Weights of a small GPT-style language model, trained from scratch on English Wikipedia.
Size: 11 layers, MLP 2048 squared ReLU, vocabulary 8192, 96.5M parameters.
Each number is 128 + 32 x the weight over its row's rms, rounded and kept within 0 to 255. Layers, rows and columns count from 0. Numbers have three digits each. The size before them is the row's rms in percent of the matrix's.

# layer 6 MLP up, 2048x576, rms 0.132, rows 1508-1713, columns 192-223
104:123133139177093105153090086133191091141128106086125065110111110095146124125052116127120127127249
106:160107112160119145108138090132145195125162139148070147114135083168150219109157126168131164128142
087:167118090096111130166181082157133131122187128117104108109119176085115114104117116206109110066170
115:133172163147122094140184140104138116110145108142072136162156096141123125108062089154145111161122
116:129115135132143105160104142169105063109119156184090086042117182089161082102127098118128084092088
097:204142188138134074158163171125124131145149078136143116111132091111116110202195125118164107107111
129:130172146090118045121133112084140092111171087188085151134120108127127041142096152123164153111144
111:154163147144092142163142081120163149092172112106124094090134129053118128117174084127162105130137
109:116110154154088140115121035110108118140102103103119111120090152154125066115136131117118121116144
107:144136113097115080131115113116157097119125087123088145076085150158141074108122139137112113154116
097:124097125149155119139031192137164111148144095151084130154136134108131070141183178147091144072089
101:164188156181075184161129162145158129117165165140140130134148149120123094115164171081193113114168
090:124165118151121082112144177132127156124096126102059117124120162080131159087090201088128143136085
094:149104165090079115128106099102088107085146136156123107071144131083113149145135130092135061132128
107:135104130160131064142134130155149139144072150170086194166092112104139133133181109119215078103111
098:134162123106135116140145091102153154072136063198234113163064123094119058095130146123167119035171
112:159115133150202096120109114125087118120096147149109156120101070128138188120070140103140150120108
106:121147078155133152168173106131143147102134187167136144082167101093177130107081109112104088145124
112:086154113070168181060120109068058202101162117102117134115111161084152149074089098117100119152133
103:115129180140117137170184141093144100123082097134083101134138119144148127149129109158134139088150
095:166193127147082083157164184140095126107109172111109137130101133173156159124121151102123218164121
099:160110158055155134086138072187118159135189096117128079106079162138147098165109156101077108072142
106:183131120104166182133103150124070095097104144153185145137132126130075127109060145166135140146158
124:112086174126115081148055176162143156148157158091091092129129077151111200095110144130091146134132
097:115129150142132093131100133122127093179084118159085117052165114093152177176103135157110028159143
089:100121103179055092101158096153138133188116151118201160107153169110127115085103072138142136060118
105:038092152120155069132106134164078110145163132150073138057173132165163130109091107112170132135124
103:128184167132110113092055101163143169134151079104087146178090141158169138138123054133128147092091
093:117096157126094087103102152112142167145125060123148140084086151101175088157070117082130138122131
097:120142159144141112156194088121148142115053177168177144155120121130177165173076209079151123173144
092:162125147034127077103093143187090064097134117102105102147154120084078123203108106094149122075185
116:138099102197139145113069106070145166098129141160159142151114186120104158140107157081127113140134
093:131100137185161065137139130130066089117116089158150161172124108100165025145071058162184183105194
097:139125126173137143095164071078149089139135116083148153138143113085134067147074115100177066140106
103:144133132124168140171182110150113124125160189078090084094164170168099133065098190145103084077191
107:076136166122152094157099163114129125111127100140125105067130102046104110074124132156116085103055
101:163196134108122088180128163092121105117175150129193120124150094173125156165085137123106168077119
104:127106117109116066112166151099085131135140109115104154118095124081112114089136155140113121096104
091:132145155204057094125148146122160118115103179109054161161174072137074145147153112137150136142138
105:152130201202162103119089116108134159152112072097122082190128120114161143095088069115131129135108
093:140119135141137026098132074088142144173145160140143108135141181142104132137147092140055150143158
087:092144158132193160160181131065121166164162138056159101119106124050128098100072135131179104076147
106:177113127121110095101089126108085108108170101140144111160167159100158160102126162146145060093123
104:124195122109136117094118193144159086113103172174143127101109165080087156144148131065136114108130
097:102190106163135137150108070135205115061111122172142135129170083117167093069108116113096135092073
096:126106168131122140170066132149079190121187138137116150153116163145116120101097170136128138161088
105:111143095116139166131117096108120162158110105147121133163132136126131066172153134118147152189184
108:110181102139128173141091145217108137150155079173177128166130118104071139123149139165122086148180
093:162168107118106145139168099146129160155078152131141128141071062151093109063115145149180115176095
090:137059076157121147102140122101127145157119128146108071155128118081110121098145086080143149082069
098:159154070090078186113126142164072146118114085143109146114104116124099160136164106120114120117133
104:097121100095168111118146161121132177112180165110142112153137076160128163142149180141123152131068
113:108182155119151148138123082164113128204140130123136174133105148160192122197094118162140099095054
096:104110147091113121117137130144166164194122099073150131149122148114099158102131152095086195147081
106:088111121162095116159078085089126145125128090123128107140177149129130112150110116169178103062098
106:077112103127144167124120071122126153132130107130141095117168158134138158119145158117112142158154
099:116181097085117111135087199162155057133124155059140126123122134150142104052102149145128163111159
103:156153125078199097180097152117149146137135097148158134147202148074151152117140149133210111109147
096:130211095168177122129133136107103077147126075155142178158164144166078043137149169135139168157114
116:156143140156142078145083134083075108037148149181140125129115109179153114163169093130133090096111
101:179120147114119120100145130131104168108143104118107145126124140144132072161125151086114142123150
099:154149125045145087168154102151172114153108151168126135182144126113044123112088087113098167066082
084:140117141142168136163158123124170153155146151067096143143099174105152183151085117117129169142133
094:077160115157143144087156092130174094134145173137110137132112144133132133147117118122114130128092
101:168141121116169130165148084128129116069110117111124081125197153101137094148159107138083148137127
090:133141159135102088148105156173117127139106167111161136133090115148128119181101128126120089130100
098:095116060172098166161152148112190151096128147145124188138145145075170157128170084136155115056132
095:162163069144156097073056157147111091162155126171139178116136124166124152142138120152145129117139
099:081145088132168130042141175118122166084136087224139134123121143128104153142111145042126087138132
100:135139130164093069085093115141113097116165130177156143178160178087083166125156170165143182109075
097:073143147100158094146092122110132062108112148142112141108115127148083148140105171080157087085094
070:117101112131096161094109090091159089088172089185105092161172151129082101103120112080121134146159
103:085159082096158098111131100081130162115138110090158095170135149102149135144125168058157098140145
126:153184146124109124119081075131142122128164118130148213137166111077138140136143142137158125097159
084:121114121143168124096123148076115104162129139166146117131125104158088110078131170103137118119125
092:069144059180157147068141105066113104181088131143171173131218140087071137160111136091156091117162
100:129146119069120121082137087195146166183134135120142086139073180117102138108105079119094169130117
105:210159124087070163116110131088121102134115156120171116168092126142177142104142146121154191112080
100:115155129092129209103134129151099138113085038128176143090068124117090122097133193083133123111099
099:165165128146101119103151183105129134070090121143120125120127091130167109153151195046130102169134
092:175088161090145104074163173147136156152148147133144118122116164147111123145100127188136101173134
117:151108142090067064201107145112145169146090162107155182109108113116157166104155124131113117151113
089:115121143159105119118051112116093113126175154153131075148107190140122157096077143131084103082113
087:129121075119096144166145107105184144111152163114129123106085067147090171159146103129118134058185
099:164109180156097144137144116117094102165111122124086142144115078148075109121094114064095090071169
100:094162172181156091152132169142137086092163143146090141147107141085102120163080087149111158108138
100:168159185136108122064179128130128119140139114113112085155102094111118129159115174116121161085048
109:121155110183161163182084097182163168136086098103189102118157129090108055085096170098139105073128
093:149103098122171145057123124091117106056131172086135149102172160088097087103100079064077127130161
100:094127126096166145133159144111132126103109102144130133087134181053206164143144106101142108095154
126:115103111103169120123125150133193119050159147059131117121129148093142155138155105097181105128116
093:136163109098115082131127117105121064136155114130078093079124152160127123067097093089141205105111
099:158167108117118156110157118125168171091159121132089137124105084097107130108221126098109096153164
099:105096084117140148129063166145153143136116156155156080151150130094080078170137118100112147117216
096:190125085125130122118121116093134097170123138090138155141143125122193088152143189111127122125115
092:074123154185105080122174137156125163151122061127119087174153176144058203144099094180152152198176
104:134157138125042171095149070116153110173104123188150088100076126109067052145096093103117138179161
102:140140156080191151118121156117083159156138161085191197077108125174134157136169150175131105196150
093:100105169160113079139107182125137132148120133097155150122077121131145139108126134079113164109133
101:109095114184129121042089082159140130138090117107102098085198152130124181111120070110180090080141
085:122148147135084110120092090126115103119074131237130190110168139113095172131058089119132114160199
098:124138124134116144100120102061135114118117165157120141143111152092087114138141152142157104168122
091:123118182129162079117080182155090123087102122107165143082137130155102114145165066126099140123106
099:067143107165093142149107097099075083105126085162168172084182167142122167171086209130116179142080
090:148113166153123111156155117117100128147126089122112089133125111183139096128134122135122143148121
109:146097089117095131138129101118158109098132093165138150103204195159129083172143171133177094077100
084:150130082174172093116089158173153160112143155155192147111149072146161150108161149125094114145126
103:132131109113148090130074058192125050102157027097176131125149135090149135094106166136113120128152
093:083170131146142085094121043135086124109120171158177141089129109096119135144188113152108157129106
106:122144104090134113099101116092107123082102152109117119084147126187126125149122090146116129166121
034:145176102144160131125146129118157176137144133132149117131084080085117158143105108132089082121102
099:059130120120150187132140144122143176117095192124136183169097131157099117131131143130095138176161
101:154106210086124132140144155137099187115098132135166157136125123098143176096122122159122096098112
103:145113194148082108078157160139110172133124167144085155139070114121160089160155181125117116149093
095:121148121101131108081111119122141095143145125100122136152052109085114084133186175115108112106107
107:129120109111130095138095149121159108130095140151046127164125109159083146049134146141159062122090
112:106122145150161115137057163117154145128122117186169099060134137112096156112079139074143135119124
105:140158099121153121138143178108120114134123105188133117112116087073079120137082102100086100180189
110:139056092115145156111147194143149117137074086160068159116151093148120121172126084088104152101106
099:067131102136119163123138144134139163128138199157173126119121115183088116151132146171133187099149
088:142127133153116151120159114147109155127114114104168108167077172119069143117113157134078162163157
114:143180122170092123116082178112139129136098090146180092158116137081085121113125222120144101120132
092:159157116142167116174124140147156117108148082100125144088120061099146138145136120129138175136137
106:127127155176101138153072100081149068112145133117147118130166103123136119082103161169193106134062
097:153156127091098140165113110159098122100150109163164108128161156122150137111080116099119171121150
104:077082126147139108125157164145164111088135114103142127124102112092103100100100179204110153073150
097:139152076139146079136134118095168138138161112164149105135153119139146073138125159133090115162200
094:094113108115104099122091137127089115127181186170141126128095080084114118160104121157165126079098
102:114113138146152098142143112061072124085098085194181121127084131168131100141065151173165137133094
104:148096145091107074134141097121130125083170144160152141177110109096179106081093151123128120121112
083:147158148125162034134150184174161122128120149125153072139051134115088106111142158123145114135164
108:126124188104104136152067147119131106133107095108132040127172113095092106096196105137097077085114
095:181186113117111093100119140092165128114158143142116073137125107143148171167147131096126168112157
101:162123138161110137099136092115191177152130140107136123142057111123122173089152129154141190109141
096:151036064115137197132086137149114141098166139155129127112124111099107048117109119112131067136086
095:152161107134162126094160154158168136170135126173156203193135123151133105123067157114128134083102
106:155110104109190124061164104140104148157093133120158135150143141150084072064120148167178103105134
120:115134132168114161119179074155095141139135108132148127165070129125124174082203135151121117115139
095:091076187110156114160127124126155039115130131171171136106059130103095137080143105087076111087163
102:154103122105217116146099133150140116098132126149129145117099145159078131111170113117108106114091
103:146106097129117185143156178086117067154115117110107142108115162126143164064106097140161172152090
083:120135073100137118132157143146077127092142101119097097098129100154081114137074107165100105155100
100:161116109150174132129150109113097126153163090075154126146113058161160165144081163166102130116127
097:142134115161161109164130187084163168107145135120162163121108141150097132129103146133166081075115
100:076138181167123163062120166128116120169121124065101147131130149159144117118149157133082130138121
099:095159096147194158075122109076193132128131050110147141092142109162179098157179124133132098120117
104:132173082150096124183148137131109050120131122112109146151172126067082129143115055153103097144112
100:131127095092107151163163092155157147105136165088178172130169181092092089094124143136120112099082
099:163120096136112147153089122099150155082142087128139145138121118175145083140143159175122173150201
112:145088114106107165182136179153146084104160171122124125150155088143175141155120131168072172135101
090:082189094135116140188122057146090136053192122076075129129114090150137155099175103094127151041159
093:158148122086088123160145141161063189144120115107102123126169136146143093065115110197138127101123
089:147117117127116116180071125102191106144118145166120138160126126184092146100127110111165110150183
098:139146099147140170159121100127192103162077073123077159116168079138099181085171045052107155121131
093:123114124131110120152111160058148131129128118136079153111158123157111166126144115163200166146144
092:126192093124186189135144099078055103126118107208163172124143176139113129084128090105106140087174
115:121111153047161184130133134162116125148101161121148094068068150129128098151099138127112148122169
099:151195124129112117111143134096115129076105188182120162144114171153094125103081096150157121083079
088:099151137118170113116097136153099194167142127171153157101157080191115117136114045124166123147120
096:130126131155111169116136134123091039121131139188110196092167112118119131157105154156191107127109
083:105139068113101087178129128076129107148065130106119133097129154136136115103079088159095146133119
101:122114164129136113171113133133088100165131111132127159128137095096129091158097181135061148068196
100:106167084097177159089068135184134097080080095118135143141140108174149116110121135142121142127211
119:113097131064126103105155162153120140162088136137220106184170155162055164091170126062134097186154
102:081095178123065142150132100133169119124100106133110127149114155142112104129114166100061122166132
097:078125118129150144091152115065139123134111127157088090089139120147155114158161134111108148134158
093:138138106120187093113080153111115064138083095186096112153149102177142133098138136158072167147153
115:184070104097122116124104165101121107152120120149084117085125147157096154157107130131073109150083
097:138077118116096143086105117108118182170139091081084186146155128108124130086123107178130100161116
099:134118136111144131141086088150151141135155125169073107146118107159159049076149157117191139118151
100:130097127050182125179161158133168111067106165075112137078098081141159143196151135198115117141120
101:191119134097049140066085154153048121148134091102175070095153158137185151115120115116138140138178
105:152159112099126149120171085192068105153124101108113096168142066133136084115100115100119142111123
089:105127162091144141099057138104134109125194116161114120140138082156140082116097101131106135120077
107:179161172124173147166128097132142082105126126119131103134172108145138155122112121104108152070116
104:103158050111095138166081114109148128165123125171134125135124101175126126089107106086131108148156
094:104145225071114127155176137123131172132110104146069092162134141143162080147111126113099095097145
107:101084103105146172154143154124129135089110205121087158125092156121128114161119100109149121134113
100:127125113130074127095158125125125083106133116127109183110100088134139117098096111106136122115143
094:139081149152112087097172099150110199159100139153203136129160134150163073120115170071088097087132
114:144179124126134066125112068052137131131161173117106108154131137098136044172160156168053165098119
076:119171113130102143113134183108070115123107092155121183127161118158118082097106087075144116125166
093:120105149129135103154160167099081166146061128094114139064153170136144126123150087116153141075136
077:177171115090185129176080105118073081131146119126149121124123109151133100080089161157158118105197
094:112142156145118075087117073122120114134100202094151127099151181080134141125129193128112100194031
093:152148179193171112138126129127136148089120127131062108162185126139133161134093067111122090191096
100:181113099100119162190127114145121118138170119085186139129189088141155135099153189090087069124202
095:199145164098103127180135173132125132142120102159109140108086124179239139099109082126126147151096
100:126164147149110151081138095156084169026136052102138168117165181129045126115183161135096123165159
102:136133110184106057115148130116101161140118068188197087163113139151149119089133147117120122105161
099:145167157085140062123089097137101151175168073110140109078101184074146093144149120162137127125145
098:124158120166139181152158117154092129210116088104129177117125158120143089108076199142115150148107
110:151179124136173119159129091121173177123126168142121111138143097167131146150141105052090097187130
082:084147111117124151097151079179122135103159107181122117153139139131131172148130187115119111159156
106:111109142201131104152108121133104092101072089131097078092136147151132160132131097132100207107147
097:158173116139205119089170126124101127107064112114078136120092070177169111138105125131165109126118
101:126162047134171145135118133054106176095103115070109118203136153078091120088142112122124135165101
105:145125101114158148124147147167104142145112091146136119177104166137081100097116155129079163127111
098:161115165101105157146181211177128126156163154089114114164178114113075106158088088098095106100050
093:182132152137130121095053155152155121089166073134148176164165126128162156201091197071111115106147
088:140123142126124168134148155123137130085121143133112103109157096121117104120150122197113151086126
094:141106122195142135112155107133043185175100122129151113137123210126104134059155070167120129174127
103:161126093137114141119144151042121152129159108091150178158136082062168127086107122121126100116089
092:129148120117194151055131109125131138096109137116134148139159178153113187108107064123084084147129
111:118170123139089107115119133120171165124146151117163106134162124074059147146099129062132154196124
101:056071156136082152092098172155122157069147094142142174110127175183150218153095105131128101085134
# layer 6 MLP down (transposed), 2048x576, rms 0.0701, rows 1508-1712, columns 192-223
101:105090185150173090130162157144186107152072151124134114171112087155165150094089132170112093145173
103:145136138167091118142171136111126120136102081154108168164143149100156083117179117123143173124131
083:130145151166167134200117088065117147170147128145182126111055160134120130176164153144066180117125
117:159153111155089114108153134117095201112148144109142106091100147125111126191142122077145085119162
112:076096094076111124137103120117122131111108127146141152151130134059162170118120198104158168076163
115:096101073106163145119134147087176110148139134147141153101179207151181145135115119193150111115118
123:136136103118155078138103143189113129104133120125110113139146127129178107124097168110158130114178
105:177097106132137118126176131119115234150121152167149145097121105154096106153152144132132110165111
109:097160087165128166093123129095132148170138137127061145118138119104144092095142171156145127116087
101:111120124081159091158110175144145102208162080117180117134155128170085134177163040139157104134149
106:121127148108133062098147125172063131131146088149152121115125151092148127161128162105115108109105
102:183142088142124173137134085099141143149114140156110127138190085139115127094158095098110117155106
087:139113113157170189113094130082124074157119191149102134125159114110138166103149135147108132191102
092:102121161124097097086119151119134126149181113138083201091151106137166142123104138091160136187138
102:121135128105126142113067108108140147129100169116108203150118171175081115111127154161145118088144
092:107130155127154137123093097170154116107121149198127101119171132159144130103128144081139121091143
098:137169132133113147156142101128177072124141159115108129097099147133117142091119092138083111076140
114:157188109129129122120125109179120146145145139163139099163116127149157128137161132029132157113145
105:156173130155200179122070190091171150104153064116150096137107195134142094149080184116174115133185
107:104102133125130102102020145140095180078118119133110133095115140168138130093190095086139082190145
091:146079159109132062190089133152139144108150127129079171108118110080166140102209182114188138130107
099:142186099137107121112169132130117158116194154179152115124085196102153078172183083173112077159105
100:105110091117163139117112124165054111040117126084100142168076116133168136096142088153134142113200
120:098098125146146068135088121176072132093155121114128098146075170145128151155188135091135086136178
100:120167131115150111148163148143094115162117181094135119132157145156177126135174167169140085141156
094:124103112095095121116083174107121125065097097125089079156122131121127134113084122118127148117182
097:154106131141111157139111092151104168157117100110142118136100094078087107125119126165111122114125
103:207121206187115131115077119150151140091158086109148164181124142115095123065103110085136125213074
097:174053154185164065106136116178154170164219047187157173175114153120116130113084118085109074102135
092:144112167134118100125151119126108122087148151158109134097087106100116161110155152127104128139060
095:198122138157131096126089167134129171081052127097152134114148089126160127149120113153165150139143
106:135136084123082103180104144149143125097093156141143144128113118083114089141164134219111108136110
090:153173159094125119141131128103144133129095117110080114103123188147193111112125184182134139106123
091:113131151105084091049118144145074123123088176118098145142124098158116149155104147013140166111083
097:138117150123095095109082153096085169134081136136130132104122124076131053047113134058124142157168
109:078144167123146110147064157105158106106128158063110106075119085107113149112087168185110095169150
110:112139051157184167109143203114133151120188150154101190119095141158147130097122188113140131121117
094:129124100100155107072153141103097108107133097057099109090159149092198102154133122087116139158144
094:172119127165055172098118146142109164163112119142152131113100110211095146157105152154113094075131
107:095131120161103084124168091149117155106184132140119124096085138052141118136084140174180091162104
092:114106079144103114190119142154164139168099165127216164111166119114178124075153137101111095108116
091:159118094079135129138204126104147130135130095116096125163127155163113103125156113109103106121118
096:196099128134091143135132128120089173106153177086119124106101192110103079115157096155136096178118
099:180143149125160151184099072162139084137200070131085147138148115160106095113085128100184177074103
100:136151112141087109077132115142132102095110064124116109100100166083118106082089104133146113085133
100:100117119077134093171072164185023118174197107119089094108144139121134114120109150149109111149159
100:124134085094078086115112153139064053125138130101121108120134065144133154137127091185100153158110
112:132136104129123108067071135106145116110126093130175087106101103137146144134172132128122116058120
101:157135182111134168181160113136127153108113128150115184117100116126149133141086147126122132139167
095:187138128105158140105136158116145108126123073090141150114016137130133074091101127145155137121070
098:100126117138135142131194136139137124146122110162054120127149135063114136148087139156121136164051
106:170121082105096149125138117154167108133130139109100113188123162142200137147132123176103155107144
114:130073148113152131139137124132112125068117170133117141110106146065169101139126119129120157147163
098:113061118152034106138136088157126178176102064137144190106090121123132129089134140062115172161121
109:119085162070093127164167082120120152131160102132097120110132118138120195067091108169128138066116
119:108158118122111150114170102168129166110171098104053116184136196084130112155104132150124122071184
093:203137117165119164168150161117085150131111127096084163112125120144122092138159141091142131110067
097:111163139127156104109140166107069176187065161097108130128162101138116097112104113125144112173098
095:127127144099127099161126141176157130198175134187115155135182157170095047161141126162158084129125
118:147077127147116143084196171123112074171136199094151107134110151118144118128166120109109159076113
098:111127118126136135124123126111087126136149150077102072131085109154110189160175140113191149106080
101:146112127118080156133141101134142157140119102126131215138130138079146059057081094120095150103131
080:119141085194139122187116124143110132179151188162110110115136083117149126136110156109155195135125
096:126183090095184149129202157128121145154144150091082121162131128116106084156183109102142158127142
098:106138182140087123075103123116070176123074146045139137111133086120100128156162130138079168142170
089:172097113117103139134151091146184118131132105070211134154146110130143141171146141113132136205066
096:134141102188114059161095096104110092102123103118075138134090126081153080127150115111138186062100
106:077130065139133143107135176110141155115177070133078121101157068122106147110150141165092124172133
098:128171113142118112133031092120110161115105118119129159137121127162096134139169151102136097183153
100:103116110118139108131056137159133131110128143128187124154134126086133124110074159142168117203189
096:068158123175122135118092163158113127102136139162149117181097089164080134157181078173112099147090
070:141133126134192169051099095129154087164113122161121092190124111128141163158112128147121054153149
097:105069116110116135141152105144043082130181080143151131100183147100128091135151184166166126089080
130:161137085219093131112139108109174070133148157096105121104145201073070134130110107105067103177131
083:148129065171192130110181089079096093076082118096087159149149107158098136113183109139168128175175
100:081082111093084129068150177122106098066164147116093133135122091171180118136051167156130079129225
096:113188151133065107138119091090082184124072084133120093142093160110162117126134166161119067106181
111:138131108127101127128101092147121097135088073136110128147119133118163234130154145111150144128092
101:089120160141102122159052091155147141161119114111105105146158130125108142149129058138074095087149
102:147101109100061139095163134155108132163124137118110131139119172078119133097126140129102118163111
103:126156137122167144124111050094082129168123093100132114151153152125140101143108202126154072116103
099:091104171136127082178108146117139106138140123134142136138074090131059127067131153174136122088165
092:082105119126155132125129126144098117138142132171079110112016063139105156176111117137137148170121
088:190129079166144089072108116160142098124142172058140119167085123138088146171098117138149126122143
099:197195137138060089165199078099113087154092161144094175097151084100122187141110113111053124167116
108:115125140113065057072117140146129149084151138118103142114118098094106151099124017091171151100155
099:110145124111108074152118124124112151136133130077125162166139198137133152102074147115092179096132
113:110139028100063172157127045107062106087133102126137165083106197112096126125152139106123153183140
091:151186121121136125160058103107159151090094079103125128169198109111067120085128124140098114157129
097:113190117073109137157231153096184156177124143108175154160140150153132185113095073130173067117115
127:147124117092088114137125105104166118144122102115114147096147119086140081179169116119092137135142
095:120148144142114143118165068166120101119107075151165141106096203138113093096087114106134101095101
105:127119121122186173092091124078185143129086096119063143126168175137136154151068102158096173077167
100:120106106099154108132217106082072117075153142175136084138154135140116075118115100154143143092098
100:151112129127145175102142107098177096182098121087144120128100221170121169132162178080175058085071
097:136099101142109137162141103095146152127098147097112152091142131134122163164103132138159095145145
102:122140105123115179096139110155067129135080109132200175101109180114128127098183133106106133177148
110:101103087112178094110160103138132087183141103099108142065125151054157132116084103166121111160173
092:111173191103138130128091140180130152137149136127216139134130144177118124088181177131142151101143
101:118119104120144151092151149110118151136115115096122116142156048137091178169117139092190120028169
086:183134091083082103188114089148162136132116134070134134130108096087080096116159151128119165092130
096:144181182115129117117137067145097143131146128083140124170134122140147121119167131151124128160114
087:151118210139165118127113143116113142100132092092117154118097124179083112143127045105147097076099
091:089119118112087137124081132106090123111155161157121145115134150135110098153086109115077174141091
084:123158125170116177160109101159191084143095109197130116178128154119149166122113194115154166136161
097:115122108113161093163150100152094166042095110094151157143100133120062120144153157140135183143180
092:091114096128179087101143051116117163112121163142129143138109116100193121133118133136167114091167
100:108097148143152188134174091091062128137127147139144154124154164126164144087162143084132164138148
092:177128122134135188143147150120107077101139156097106119110120088102131074125165129084154130134141
114:069113066194167157196090096081140140140154136154117079107116191162166062118157083108139172156138
032:095201176107153136141121143118104170144132154131118084177164153149104145126110100132137135116092
096:051135166168100185128179120178144152123153104117133096176115141133109161092124129110120083173125
106:145156134183173145187132092160149109107139134140096062116164119109129167053123125142126161060215
100:061124127147195155114068172096156105144126078164091077132119112179110157104124141084108120137112
100:137178117095130159142142098106065129099108155116133188193144182130127118129149169106123150120071
110:089173133120126122106089156020136139144164180075084146160167145115132126079099185127180166120126
112:098185138163127135149174145148124169190110083119121099156106134060091111144109043117138126191167
104:158130144140131165105168126083107110110149180074048124101117146053164131073113151092140140176182
100:124131140132179122104121124158154120115123142160102162155115131170137110125158130086126183085081
101:147108094145132085142146127096145125086184110121102091088123140168104134080122139122135105156154
094:161085158141110078086127139111122138120181131159131139119094141169158187114172093187093141147108
108:179146144136099115109164189075137095133121127158058144108139073050099132158140136178087154146122
098:112136122145147107165143130155116104130151187128190110086089137171183165096149148086142084091091
111:126108104142061110193079144114120106108118109095138086148156098105124144109084176146169130144109
096:111113102083132119193141202147128121143160125158096093165100164167203145096138098093115197086132
101:103077103105082135176137128172150109107122189148135149115163071076121130097137129152171113087166
099:152156094206066114130113124135162121154116132092086152125095149177107099181127170116065122139117
093:134072097126151125139176158033112076165166161131186138193152108140174163161111137188128129103112
096:155178161071146182109160142144087131078043134159094182144133090151111121140153136143039173171141
098:110062119120108017062096186125159160116118227143106088146092082068155116110095128082143110103148
084:154106138105118147121081124142081151153146194131108097151086182096145146143167139144098116125146
103:138106117214160108097072199089088100086148088130152064103157169131110135154156138140169116050127
103:181119129118170092127118115126157161151167149116103152168178129156159108163110148101141065170128
095:108106180097125131181189204111149105127123096139096160122161152124120106123095064145140089179130
098:114094095157140136091063141166196160087165148153161150086154100127129118134140163131134092101109
092:152134081108103065139140115106122165102128178130143100117135091119120097141115137170092126149070
107:129141088134155095109178122131116101144123155103166182105107133123077061136154161123195134099159
109:139139102174188101148165176064117096149077067109123089162116144083184137165114102121128107085128
101:152191168144135107155103142114133057115103146079121126064069128105116160107125142144100144076066
102:184135157078178138109068150112139103123156095139157182149103125158078155152178128166152138165181
109:139090111165102208112150132166156058120103102193105145075153107202129131112153181118130119071085
082:114115097117044076161138120120103150137095096095176108152109071125161156118133124113149107148113
104:107141122111044090136153133145124095110096049116079126135132082094150142115147207142163151124109
101:055130073152069124130082097161061174172151088103130037120146141077181177107155163109190119155155
099:134100131142143127165149122125149189136117105078144175083128134175132065139126115129119097105080
094:164113127199112110110107111043129136143169154157114102158126131138120148164091095148106127127060
102:147200129159113140143118136084123151094154085064139135115119104128114131093179144138122130100110
107:171128120127125081143085127117147178103136094137121192132095121138160160143119158127120117185106
101:174123141146170123128203123098117080106098136101116158096105086151189104182154109125175131104098
106:157086092119181087143062112149096050180135117089125083115141096153090133144078148144116143209140
095:114132141194092138131126195152101126097133083121154104114155108156089126092140060077098137119210
111:118079116115162123149128173181099167164112128092123121144044083147113105176126081166140101186099
096:074125109151147119101163175093176103082095120140145147147111145094137110133150106098145146134140
101:146204111110179126108118104115123136179068114129166161144120041108140136152132081075128154032099
095:140095102108098102124147175119109109122126129178120127135114167142201131098087089122159088078181
101:125120130097141133126157153150139115116146104125154152141112110117115109122119156166051111101129
109:138137106127134121157131145101153120099157189157153114139144149111165089166160109086107135146127
110:137113156155098152144101166095142102138154224185132163135086191137207110172134101136148129121114
085:157106127121102140125179150094225133139142168184173091114199113122103112098091102100126114130129
102:097068143124083116143161164136083128116151108066097171108146096162123172166129157161216089132155
084:132161121042105157121130106118072158162136110151111149163118108105095085115182105133106142146113
103:089118167131104132150125160153162173109136103131089142115150127139150106138113085140153096067148
102:125136134124124155133100162123119101104108179095125113150081161163131163152143169091142145108162
112:129149144090102106167158118136154135095065107130179101144135104124128144133151155110116110133117
102:077074188155103171145180118172176107120125179115145118121139154134110115122148143126112083090209
096:156129137141129153116112163100103152159109132118156079158121053120197133103074102121089161126184
096:081121101081158085123109104100103121102094124142121101219105188143104141108117105148101121137123
120:095133164117071150079115143154188135180149117152146137150179134154156179158053142137158187081075
095:075126114099165079070136099107131151184136085132167071194130150111135142093111072123157122134088
101:137092114099129149120134048101111129099103102054156131184111161121123116189106121144122101134135
105:124111159143084144119108136119134133101124129111077115193174117110138100185160161190125142145156
102:118193083120125069129157095108072143093115135112117149106123092139115063083133091151126155128148
103:118137142086156089092169156110124085174132152127155058123098144138171102106084099043087115140096
093:142142174095112128124183150149134122149158129063112113128078133097119082085089080132141105135190
109:101161133106129188114163161123087149129092111107113157119135121149135184147168191142139138102108
104:130146059141111156149131125125103083050166114098102099145109121121155104113128140108235115168145
090:079117126063143113124143156143144141182078072146137133115153100167101117121126143114129072120124
108:083092064080136129162117149121134154000113099142157159093090119159066128131184077157156125146143
109:133135142157106176153093140133138110147141111114149123067129077083072190157035115129136145119134
093:119073166145163144087136149092108163130086143142101129076131112109101116132158099144067130122063
104:094123147085110117142129141162133125072123128157102135112133106106114081137120137144094096176064
074:167150125090155162087090130118103135080119127128139124184103145061152112066101189085121105112129
086:127146064162155125190069173116165121152152060181196144132141143133077077136142102141143133085233
083:080123150132120104122135088138104100118128165085167154100128116151156131114128117140111105131125
095:132099167151141100121077131081138105131120085074156174147145099045123153102103156083114140120119
091:062141064147135158127066106061100155141139154126194159144138103129155164118131174134130097111171
099:113099114129094135103079146161154125140115104159152085106112190133128129130156138098096163115164
097:153103101106078106164087151121155105153102072155126119168141138143143163082092184105144120110134
113:048108114203156140076103139123136188087080119103181094127168113166120111119141174141110171171146
097:094131173075146137097090129098157063107120077165136174154183156119134165058201180120162137137101
104:143115167186144102082114103092083169110100130151107150081177101114155134117121072174126122095070
097:099123099143104126100146130149079129141154104097127131102082126155150137093105114111104103178160
109:151096152130100097140155080093153107127173175142149098110094118147152157116118145124153101165120
079:118153104084119132142137102064101136165092132147095130158112137137067138146142090150115140118102
096:090137154090102128191143130167093160150075158168086146093145107118146158174108142132088207099050
107:136170099117134153138076135130171124148118155114164109118110088128074160174140078122171156095127
108:146106090092175143066075161118089145068084117090126143107086128108131096125154097141106166188086
106:172116145111149165122116157129085132190138102071121169215121059086159100079100110130179110067063
092:115074152147145087148117170092140098103118056128103134090163191114135116132120124136134118128162
093:120146091172124132097182148086178119131154118115130102113155151112095107157137149105130149156161
091:070134113161110201119097144138102156089136142133118103126134098121164150168131140086129143077097
096:137073124163109103158078116130087142084128101106148169193163079125072140122091161108217101108210
108:074122095104140138101185111169186158095162089146118165130137170074125097141134185117131157189097
092:126102107148161128153180093086104154126152085114088083125118155089135143087099117172045061152135
119:171103092150169096132137144108097182085113101173135151124176126111143144126127168143148123159156